Weights of a small GPT-style language model, trained from scratch on English Wikipedia: 12 layers, 4 heads of 128 (2 for keys and values).
Each number is 128 + 32 x the weight over its row's rms, rounded and kept within 0 to 255. Layers, rows and columns count from 0. The size above them is the row's rms in percent of the matrix's.

# layer 8 MLP up, 2688x768, rms 0.102, rows 2093-2123, columns 640-671
size [ 89  97  99  98 104  98 105 101  99  97  99  98  91  96 104  99 100  94 101 102 103  93 103 102 101  86  95 102  98 102 100]
[[ 68 179 156 139 155 162 183 107 123 133 156 103 204 143 137  77 167  77 153  83 122 133 121 142 143 119 136 106 117 136 148 150]
 [129 126 161  96 183 142 130 106 139  77 112 192 150 121 138  98 129  97 143 172 100 100 137 101 159 155 133  98 104 104 156 118]
 [ 87  83  86 114 144 112  98 124 160  97  81 125 130 143 112 154  95 158 119 133  95 106 132 140  66  96  97 141 158  88 156  51]
 [189 119 147 127 126 108 147  85 105 118 157 128 146 108 108 116 151 182 115 135 168  89 144 169 112 150 100 136 128  93 131 130]
 [139 142 158 107 135 138 136 112 138  85 133 134 168 129 144 144 145 156  98 129  93 158 134 146  95 213 116 156 167 103  98 117]
 [107 172 171 142 102 132 156  97 155 116 159 127  80 103 100 126 160 182 110 134 129 120  97  97 118 135 119 171 164 155 106 155]
 [163 125  88  91 156 106 102  81 127  93 112 142 163 122 107 108 104 114 147 121 109 152  83  88  83 116 116  99 117 163 144 111]
 [144 179 188 144 152 137 131 104 125 160  89  83  87  95 141 117 117 107 109 122 162 118 158  80 172  73 130 120 169 114  80 169]
 [188 183 112 139 131 135 107 138  68  88 133 180  65 121 176 114 101  74 155 101 151 169 155 128 105 193 158 146  87 146 104 160]
 [100 175 152 111 137  93 121 131 135 109 129 113  91 147 118 101 151 104  70  91 169  92 174 122  99 121  86 181 102 110 109  61]
 [122 181 135 147 194 132 128 187  99 173  81 121 138 142 119 146 145  81 141 119 148 242 133 145 164 194 168  97 129 131 173 110]
 [162  94  73 119 104 154 116 147 122 130 160 124 159 101 125  93 134 149 181 123 161 106 161 167 112 140 102 141 119  80 136 111]
 [104 129 105 149 134  87 139  98 239 161 114 111 130 154  28 169 111  85 138  90  98 120  81 135 176 102 127 130 130 131 128  80]
 [144 132 144 144 150 146 136 128 110 131  93 150 117 107 168 198 160 129 148 129 118 123 188 163 124  88 137  92 134 159 170 145]
 [130 158 122 189 179 161 121 112 144 123 146 127 146 109 135 101  99 114 136 171 117  91 112 119 153 110 121  74 127  98  84 129]
 [144 133 193 170 127  85 115 116 136  84  97 115  77 150  95 192 162 151 204 198 178 149  75 119 166 144  67 106 144 201 163  93]
 [101 123 159 136 106 133 135 107 119 128 134 135 107 133  24 153  75 192 128 146 182 144 134 102 102 215  96 165 140 104 158  97]
 [116 145 151 128 135  80  97 119 130  94 206 149  91 125 118 162  86  93 111  80 162  94 156 157 141  99 159 155 134 136 121 175]
 [147  92 127 125 141 114 164 165 115 103  60 146 160 106 131 159  90 122 110 123 142 138 128 113 155 117 133  94 153 168 159  78]
 [ 85  71 136 105 150 177 129 108 101  76 115  48 143 124 172 126 116 148  82 133 153 132 179  91 162 194 195 115 162 154 148 188]
 [188 129 142 140 113 114 100 149 135 133 120 107 169  83 146 102  40 150  96 170  91 140 156 104  80 163 115 122  84 123 170 129]
 [121 112 134 115 109 149 123 116 131 155 142 148 129  84 115 125  77 126 173 159 130 171 172 138 134 124 161  78 154 173 122  83]
 [158 130 135 148 103 143  74 186  85 118 117 131 119 165 124 126 122 176 105 125 110 167 127 121 153 163 171 111 125 163 135 124]
 [ 67 100 143 171 155 126  91 134  79 126 131 160 155 137 133 111 132 108 105 132  93 119  98 146 148 120 114 141 179  58  95  72]
 [ 75 188 119 125 105 104 117 169  95  86 150  60 151  97  83  88 137 129 107 113 126  86 110  96  72  82 100 102  60  53 130 182]
 [120 148 130  93 136 127 129 143  56 136 113 181 165  97 129 176 136  89 138 107  95  88 104  94 165 147 113 113  87  92  85 150]
 [148 110  86  88 128  89 203 126 146 158 111 107  83 157 146  77  94 136  96 196 106 104 155 111 145  77 106 109 143 138 104 109]
 [ 97 186 112 132 180 163 107  99 109  84  94 130 114 114 117 130 116  81  94  89 124 160  77 141 148 161 140 129 123 177 112 175]
 [118 194  78 167 156 111 208 121 147 117 121 160 140 120  91 115 128  91  81 186 144 118 113 160  95 114 114 106 174 101  84 128]
 [ 73 166 113  80 111  99 107  76 163 100 141 155 145 137 122 129 144  58  96 147 166 111  98 117  57 188 147 147 114 151 140 136]
 [104  56 114 134 162 117 141 138 180 137  86  91 167 132  67 174 114 152 128 104 136 112 160  89 130 106 172 108  94 136  96 108]]
# layer 8 MLP down (transposed), 2688x768, rms 0.0269, rows 2093-2123, columns 640-671
size [ 89 101 103 104 100  97 106  97 100  97 101 102  91  95 104 102 100  92 100  96  94  98  97 101 102  96  99  98  93 100 100]
[[160 138 131 131 105 111 109 155 115 118  89 138 118 144 126  93 141 165 178 120 150 156 140 170  68 148 144 142 164 125 124  65]
 [139  62 130 111 153 165 120 154 124 114 126 115 159 150 110 112 134 154  94 127 174  99 150 136 133 143 115 117 156 148  71 118]
 [176 119 162 133 160 105 108 130 105 126 124 125 157  98 165 160  90  79 105 140  97 101 145 151 120 144  76 113 156 104 135 131]
 [136 156 119 190  95 122 136  70 149 132  79 132 157 149 137 145 158 100 151 146 163 112  73  76 104 112 112 203 123 192  94 142]
 [158 157 113 111 101 154 132 161 133 117 179 116  92 144  91 128 155 109  66 126 136  79 138 127 148 165  99  58 134 118 155 127]
 [ 99 142  77  94 124 111 137  72 136 112 155  57 152 101  90  96 162 115 103  96 192 189 141 123 148 150 120  75 104 104 114  97]
 [167 130 125 130  97 182  96  54 116  44 131 200  96 119  90 151 117 119  92 145 106 132 182 175 119 103 128 101 122  24 160 118]
 [124 160 132 208 121 109 126 123 134 137  93 121 152 113  99 136 140  89 120 145 160 153 123 166 112 147 148 227 119 113 138 128]
 [140  99 154 145 128  90  90  83  87 119 171 138 154 136 209 139 119 128 136  97 181  52 188 111  51 136  88 141 103 169  52  73]
 [ 93 151 194 147 142 127 117 154 108 170 137 129 118 136 112 140 171 124 148 112 137 145 136 100 137 183  89 128 117  63 126 113]
 [125  77  91  85 161 123 135 110 136 117 131 119 127 102 191 168 182  96 125 146  48 165 194 133 104 178 186 155 150  77 164 205]
 [209 131 133 133 187  60 118 170  99 115  89  93  86  88 120 177 138  56 120 168 129  52 128 122 104  84 131 150 177  57  42 104]
 [ 96 142 129 127 125 181 127 166 152 112 147 155 150 142 150 142 120 108 149 109 131 139 128 183 110 119  95  61  93 128 144 143]
 [147 136 145 167 106 126  50 179 140 139  86 145 151 125 169 115 125 111 163 127 116 111 121 147 103 226  74 182 173 171 116 178]
 [132 118 157 231 113 146  97 151 116 141 103 133 112 118 129 145 115 130 120 153  59 209 124 108 126 121  91 122 164 107 117 161]
 [ 99 136 133 200 131 153 147 123 105 105 128 143  94 144 126 156 151 193  80 194 108 103 150 118 119  88 136 110 140 174 101  79]
 [155 119 150 145  87 114 103 111 118 115 118 173 122 147 136 153 139  99  96 129 113 157 123 118 155 121  90 196  87  93 187 140]
 [151  93 169 176 177 112 136 121  90 200  89 150 181 147 104 157 148 195 101 176 154  78  98 118 152 144 157 125  95  79 164  97]
 [ 72 123 102 149 149 136 134 169 184 119 121 132 117 132 146 145 130  82  97 161 119 159 140 110 134 107 141 111 142 128 173 153]
 [136 115 161  63 184 133  99 136 168 107 130 136 123 127 126 103 149 102 164 190  86  74 142 157  94 124  86  96 134 125 123 110]
 [120 116 104 132 131 132 177  85  72 198 172 209 125  72 112 119 200  52 137 134 112 119 182  89 149 100 148 138 125  82  97 160]
 [100 171 143 164 131 102 175 131 163 137 214  92 158  80 169 107 129 119 169 103 159 130 139 117 133 127 143 169 114 123 120  85]
 [115 150 168 102 102  86 125 102 126 134 186 128 109 151 124  85  83 146 123 163 105  81 165 184 156 124  81 127  96 153 120 106]
 [138 121  94  95 124 114  92 176 125 150 135 145  72 171 131 118 159 123 127  99 136  98 134 128 157 127 157  95 164  71 115 140]
 [122 105 136 122 151 107 160 159  99 161 114 116 153 136  81 160 166 123 170 147 150  82 138 103 123 104  96 136  93 115 120 138]
 [162  91 131  98 168 163  68 208 160 139 146 228 166 111 108  94 117 152 158 111  87 126 125 138 206  56 142 101 173  61 169 166]
 [ 68 122 144 103 125 134  95 132 160 125  74  83 171 151  94  86 116 112 121 181  67 145 123 105 165 137 132 164  89 169  90 137]
 [138 115 111 105 124 137 116 136 148 121 139  86  94 150 121 149 157 122 162 103 108 146 172 163 148  39 154  77 115 155  68 160]
 [137 136 102 139 123 160 143 173  89 164 103 119  78 121  99 170 111 138 155 161  72 188 102 101 139  96 142  93  96  93  52 105]
 [155 125 166  97 126 129 160 118 157 112  63 143 133 165  93 129 116 129 137  96 150 150 131 137  99 148 132 148 133 147  84 145]
 [149 134 162 138 126 104 142 109 109 110 100  99 132  97 100 144 140 164 203 134 163 155  95 128 158 111 140  96 168 100 116  93]]
# layer 8 MLP gate, 2688x768, rms 0.095, rows 2094-2124, columns 640-671
size [101  97 101  94 100 102 104  99 101 103  98  94  99 104  99 100  93 101  97  96  93 101 102 102  93  97 101  98 102  99 100]
[[ 97 132  82  88 159 187 107  82 166 135 173 118 118  38 142 126 153 120  90 123 114  82 104 168 187 150 150 189  77 190 147 132]
 [127 115 166 150 141 172  80  60 162  90 151  83 142 130 156  91 113 137  92 121 179 100 180 156 147  91 141 134 206 106  60 137]
 [150 138  87 107 118 147 163 123 148  98 157  86  88 130 188 111  88 163 107 121 140 164 158 158  69  62 155 140 113 206 104  69]
 [108 129 129 139 157 129 142 144 166 137 143  86 158 111 139 110 102  76 121 122 161 122 127 173 146 131  71 106 132 138 115 106]
 [156 163 148 105  77 133 156 114  95  74 147 159 104 152 166  78  98 126 118 166 137 163  63 113 105 155 126 132 159  92 166  93]
 [132 182 131  58 139 113 150  61  99 138 104 122 152 103  95  79 117 135 116  74 144 104 178 108 165 143 113 142 145 135 112  47]
 [128 102 137 159 118 118 113  94 117 110 140 120  97  93  81 120 122 127 121  89 114 158 123 153 161 138 154 159  96 101 134 103]
 [ 97 163 134 122 155  96  87 112 152 192 119 118 144  95  73 100 129 108  93 125  86 117 121 194 103 132 128 119 203 192 166 150]
 [ 50 107 115 131 152 138 150 137  93 149  72 132 112  57  49 121 149 138 108  96  79 149  86 129 121  98 113 152 106 145 112 121]
 [171 126 151 171  93 146 164 127 172 124 159 143 118 137 131 133 142 122 114 130 109 183 109 111  81 156 131 142 120  88 172 114]
 [ 91 125 127 143 154 150 165 151 117 112 133 133 153 125 112 103 117 122 155 144 135 174 159 136 122 118 109 128  85 140 126 147]
 [190 104  40 131 138 144 107 188 118 135 100  69  61 152 137 120 133 123  61 164 157 147 117 221  88  58  72 129 180  70 120 166]
 [ 84 138 115 150 115  96 126  91 116 160 143 165 109  45 139  86 121 109 173 153 133 107  91 125  89  69 135 130 158  70  76 136]
 [ 91 140 136 126 156  85  89 111 139 147 193 113 129  89 101  84  97  99  78 132 156 138 150 128  68  97 142 173 136  81 161  99]
 [145  98  93 133 179 146 103 140  81 105  91 132 157  97 124  84 100  61 148  83 122 116 117 165 109 121 153 107 104 160 145 133]
 [114  84 143 148 138  91  95  94  62 116 108  93 129 150  83  88  87 129 126 170 114 150 113 145 136  91 132 119  94  82 138 107]
 [159  94 119  54 101 149 174 187 139 167  55 123 173 165 149  73  91 121 151 143 125 181 106 154 152 123  66 147  99 112  88 167]
 [159 146 124 159  78  70 128 114  91 116  81 154 187 115 128 134  95 148 143 120  38 109 132 147 109  88  61 179 106  46 157 114]
 [107 148 141 146 134 116  81 149 141  97 145 122 104 160 151 138  97 129  96 157 135 125 114  77  91  86 111 119 183 175 109  84]
 [143 193  80 147 120 192 137 171 130 131 133 119 136 135 176 103 112  82 155 139  96 155 197  99  80 140  78  99 109 144 114  55]
 [138 112 158  95  98 114 131 151  99 174 120 146 136 188 126  66 195  79  95  86 143 145  93 189 155 138 115 145 138  71 150  56]
 [ 97  92 131  64 214 148 101 122 204 188 165 170 118  64 118 143 110 110 150 116  82  90 139 154 136 109 101 131 141 169 131 103]
 [ 87 134 161 187 160 154 151  77 146  96  54 104 158  95 120 157  52 132 158 127 177 159 121 146 162 145  91 150 107  97 174  73]
 [106 154 184 184 112  47 169 170 130 145 130 131 105  89  49 106 133 146 109 108  62 107 160 160 101  95  95 111 143 120  65 104]
 [154  91 154 138 142 126 137 135 144  81 127 124 104 120 128 129 163 179 103 150 195 131 134 197 120 102  94  94 161 135 133  87]
 [131 145  91 123 121 123 148 146  79 134 133  69  83 139 175 139 168 115  94 243 100  62  86 157 105  91 131 179 121 172  97 129]
 [140  97 154 132 144 145 101 148  98 117 195  99 147 117  75  56 150 142  84 163 165 102 111 190 124 123 149 108 121 133 114  87]
 [155  93 159 107 149 120 126  95  88 129 196 124  84  92 145 160 137 154 166 103 114  54 101 129 202 138 125 112 182 128 111 140]
 [202 148 139 150  92 130 113 146 120 119  68 146 134  90 141 103 117 135 132 112  99 103 135 190 132  68 122 154  91 118  90 140]
 [115 104 136 173 152 128  82 141 166 134 118  90 156 112  95 154 174 145 145 135 153  60 128  91 135 163 168 153 129 106  98 202]
 [161 141 125 109  58 154  93 167 159  72 113 104 111 100 143 113  86 220 162 144  99 141 154 202 146 157 118 130  97 215 131 135]]